Each number is 500 + 50 x the weight over its row's rms, rounded and kept within 0 to 999. Layers, rows and columns count from 0. Numbers have three digits each. The size before them is the row's rms in percent of the matrix's.

# layer 4 MLP gate, 320x128, rms 0.239, rows 297-319, columns 0-63
088:514568503400480467494516476516530483496541575462458567553519487635449485423485479511527608400472650482434483500554439561488557485475518403519579428490451530366529473433456508520496453508495597
103:499531514482451477478523457466479516464445557550519554480400471508496545462502416560537405447499435427576542518547452436537395497519369525562557551442654564446524523491505452509491496504470411
097:464473505558405482498522551483601485472473519442421471534568601514458480499481488464513535483600434523471526437545458485501538567453527476503491474530451515476434522485507500403525518589470499
105:622456619541562469418456487580458498449419514520527469529592456426461437499603457552439444515478408462477452526551451520497464511524435461534464472506429473517415458532405621534475496484434519
097:513515531499492561580547507489540548536557487461497410593467470523512561645458526552454511441549524492533467530520450500473500520512570533476385599483614482591475488606423491621476563572486463
108:432551522527475505474487530492534517497516497550469460538545472565529491498563503541440635511582459527508536537455458531452497494475503555474418495561498449463471560531480464549525549512427546
093:575498450412601497533490492468495508505518585501567418525581460574448535373476497429468425483474474553518496524574498499507442483527484498461561567540432400479507541415557494447403425488391469
108:456454484551517507472458587501477502457435483524470431500574475468493505504568521492333448569396493541671513561523530439489403524449446468529530459577506468514530524435549500497429518493463583
094:473386512487450501423472527405508440477439596449552459450504561556439504625508525515438525409574518512510521486522437435479442463582459410479633560504550595509452567517581492452539498481488417
102:458493554513477511428501542534447428531485529478500522546518417558457532442556521462524538487473625368451482479449543503589484582546479526503549423466525529482460424502541424468433578560508504
094:487515513553538475552504465536525500466591478488517471522463456428511423486518470559474547486469471628497487461462563368580477575577419514477516460533495538576447494521612522546457534600476487
097:512435452399538542511518453566547394462495556532462573481525481490485564432457532555548422456468454473540454526496522517472462487493433560578518434454477514465457452565493525562506484528517544
093:504578553522501515507545552478482506554496481530545580458556406530497442511559456476511420530485435529591457439455539542489468506430456545530568557516485492490429511568483554573527513472505444
098:560559572556509456522522561552556494508539527473492435554477499561533509578566428471507423465473593471473566521537543473561473509498555434509466532509460456525480608528512439527535503471540457
099:576491472431477502458392590520521492475492507568499549418440467411552559474510493481565542533520503473495514477473471512418436406474420414439461512566454512476514438490403543467462420499446577
102:444567528443519488547567535438461426512465458541564545549464498582471511557518483555466502424490436444488544551424585592389441543457520509502576561468608546524482532527515533471541430446546521
093:513487401433520481437418563467600467522409491384502526559461438522529481415488449488485544437426502450524513512508477501459387530449491454577442459528467510505431470475500466499495514407564505
095:494557438525435415397535591541530492481512453436500472577368493443493529538445469405536437485506491463516469515573441549532469484501530421502546531581499501448483566527416447536493441562531527
106:442430510370548541535490454515564518406490441589495436504446558410475512523431589458588493461444512527563535513531525469450545548505472512531512536678573557495509565498490607437519361514466465
096:504474533515518476401493506505476531490502492451520460471458573408576469520575493549498649435532468538505461538476444455558528585511562466458513558476471587466535575415427547499512587482554501
100:434487498548508453585478485475412543441475473477527444461420481481437495535397432508539466494401457437564482472508465568520505529439499502502553475539525494551505538505480455564565482407440553
099:545472489495500500487535441520550545444535521511446559509569460561628404503561423479489454535486514530472549415497556504478446592514545488453620536481421546558486433504542551417492484567530463
100:471551421462537403418432486563558555410488531479475475516506605495432517570452584559428551427436497583509483497547439521505547513476466483501532548435506511494463552507401510492451606525435536
# layer 4 MLP up, 320x128, rms 0.257, rows 297-319, columns 0-63
087:471489514494556424499526438528422461518617504413533475595578425490511478489523428487544555551502519506493427451479527560410536509493528453606522485479536533477444519547427537494527609502508478
096:535473469471456519520542538447555442534432487479552506482446441483558539523477557503572494477500490563526456573419556532523481529414524454564495443521498517508540497496407476535535475496465421
095:452482487408508461464510430481490525613458421459387444504452519535527560440492534529509533427444545516442501545462404604497582558507437506471431536456439549533409511624587551514535588532504491
105:489515508432540425567460540483490502508485546567450527460593521384441413445493452506509495512552399465466520453472559521530458554508497470549517514477462445484575470535475523499596455557567476
099:571449534591522423502542456458452493454575519547503473563426566431429503446462535628475458415600533436560488552596515546551459546493435488609561418451451554498516523484477480489571432488501428
100:511561468486482531517469509578422485526655447505495437599534514486458422556522493511538559564489460495431513594518510497517445517583514489436451431466529524478515466458425509528462466546446551
093:517496402455599473466522540466513478470577516532445487453503433492495491528467524467624447555511579431483517519448527437494625507418549481596497448545513544453462436558428502585560577546514482
100:470584443459528450549528476544579438402491481556591510543535523447466441501523485494511445472504459524466446517494610551542490515569536436496548476445477500514482478478459562594591515561508425
100:556434444557454419543486460538547521466452508512458504437497507627431539450526442526482515481521492498527399536435522529517372499465571548468658517503524450511428498521563488492417480491515391
103:484408500416557397479509500496572475512509504515454546473512426535540506501587397474466485495500488486439447540416499566528582593547503537550504473659485477549574487489515524444438437517516467
096:452478524473566458605466553549482456456572429469536479507493662577475493458456522440493474491545497441499545509472515470469476452520411495387534524514462518492638425526414529505550435467464500
095:510560518519509499574478483524482598517529460513550450499472609577391495462518585447383500463485593592452524641526510428573547526476472497465523512519509538547490478555480556440449503586557533
095:507494410494520493524521542471573564464497525491457543483521578564441486496510446486484528514476548460444452548458510524383507394432515455553469468574465555577573531516470397504505468420500570
099:519469514539496564482447553544513553574531478449482495485548470530480588495438485527446489433492452550473529539500456510490474484517525544539571486466479463459442543454521434464393524560432470
097:480455440461563536467529469409533482470474562576488457492535550549467544457534396531478534505406444422544519455463529523447416402510502429364494498549459428481502504536460432429500505474498520
106:547571591492490455398569529516466512511488465510580544512445515417485480392528554525558547462492442459574461568499485517460471474512417529437433535553523528508548577434424437550594437486501520
095:546512476441594510461447509443566552514420458387468497508531546499526529528559520460523501450447507497499497470560494432484406532534473456476486601534415475469429431531386524527520511486525561
093:534515571453476448494487467510458542509510521535429466491557464569432568472581460514473583470411552486455510544507509518455563553545520449490436531561483454500511510491479483446475486492504528
108:484495469545422491459561553479449430503524437506477560537505428425459485536501479605541514572501458557553510498512481529503547496525458429491447454486475493449498583476415540525501479453539498
101:496476491562493589536482448453491531482513491594625452487407444591459519445541587478569489512500423557524499555518496425582419500487527476525423524522460563506473530518523465475473519428485566
098:422541599398566493460476420451393482448482498511380567518444345537490458470496502512492519508485532542437534511506581502352574505479448500518468456478547553572489498467401491491490532471542510
096:483422614504434539562504519470501515502513442610440461459489537533542462500559527458503499543479566582519405459562551544540513531495466507526447494554485451465553473497450528606439451543449481
101:472507448488495463469499615499523563511492500568445419469574592503555484528552524435378549481465542559416499508570596481480487501463438492511494470475500520406386574541474490397573481513407545
# layer 4 MLP down (transposed), 320x128, rms 0.0949, rows 297-319, columns 0-63
086:551535449566520550516530456535496515638456514585514454499480507533443530561552523526547378494418518456542476457549541438574512538505554533514461527537572556503447533478508440459466460500480480
091:554499565543545503433415545490472502537395422492446465516457541447507477386525549517470456490444440548611526518564467495540485502441542525447510471591459455453529410525573420496547537475344443
095:532594497580494535521487524576536405478506564487522553504543584603433402537468435548510460558497469457523539430512503519542533495559506555474445445476527533474532488517423547463613471543478519
096:447573499479556467499562473447562546525426470406554481463383471492379460480478488377544510465557437432494497465510417537494446526525530480512451460462520512531491540509501590536490593508590566
093:574485500552570511371455543509478503501387426466490514490557588551520440387514502446553484550536518426464587521450465477502485459407443521451456533491642499527577496423371516537452557419510510
106:515557520556462538583517538412506479592454609517514518432462559482539507525450421485425601535514499437511502427416558613461548484455498544472520512534479393434478560458508428475474562509559467
096:532440521432488441493528541494561411492551538494536441517554459479522545500493524377530516453493459499428494494529430560489355546484459473510508565451493430563507488468470488484513460461461417
105:455567508401479496549450526548587399495620489486539562494576480582479435612576470517521495436565505579520550505479463575448505564552556487546525455535470544601463573585552572481436575495536451
099:496490531514458533469487550556538411473475513441609540552434452551521472578499432528507481496521468533560499532368564358460455500437395500518508437466486516479555477579436525516472532496542525
108:522526505508405506428476579495531423450412534580530462502493508558528569566466476556447543493466446495483475457515518482537462596524522513572432596496556454518518471437534444575539462516498571
094:492572497592477470508517526493530502520507496500619482435486497549590487450498473590456452464446575496450540555562594567534506469535442459413421500482504571460481564550468451517460457473468522
099:551465431520496445488517530445444510505513463509521409595391466420466508538531520492521484443527486450463523436437518470549509531448587418481535574376564481429461465534452517507576543467573467
093:430540447574535476563465476440524464544538517554473454488529567546537502522506521475485515543557556520555477533542547522499520530460469568495641420498535397559519509487438520534428446460510528
094:535470524450432533466522555458416537568496466429507429470426591450558502501462584517532590495561563623478559536517536507487571435444415491527612459478546617576463465516450565521481454507518559
097:532578530484484551474473428488457456569618533562532530484466509567474499431456512519529558530506431552457498422498428463439512541586515549501475552439540602463419484455545560479513477545444510
107:503541571510382485457544560578553513452578532473526514562548465545485395519501558537490537550536389448504444433488500449420503503554484490562582578527511538415517510526489516494419482601530618
088:524451525399453567536516536538578517548559449551531479500498548445457483437469508557467565499495550538426498500569587439417587485513489547492538462506513592542605555520554487468398437491554520
093:475446475551474608439478489572522596516461576463499374527576471490478451564421508514556456531469594551516510550513487577638497454425426549523552496482563546543505499625453545487501472491479547
104:565499504506520477543482463550630531502551540511536429508450512406431505593449595583553596409470418560556568487491482536423581532569501501462530521508580492430546503547483542436505499550600651
100:561508409523478509471465558481583432492523546534424469499507445483550438485424473539452465388498557463478446513460532514542462494453493501551514480511508517478464559535573476576531446485457504
098:537441426564532483515485520486535385491516514450549486518441516531571463490485476449475474560523556402516542482570466501428457473412479398468498527475442551539543488481535570483475446497438432
094:494511547540559512529479510423539594501473638509444469461539495511470461481439404443591518546413481505541444536568484499513469564460582558552500467548528475625466540475601510587571507490545464
102:377434472496508457468442550502458551580563486562547480496479504571445521416397440528572512470608504520535461433476529484470555533445518462547530519440607442519575462517561601537536514559520563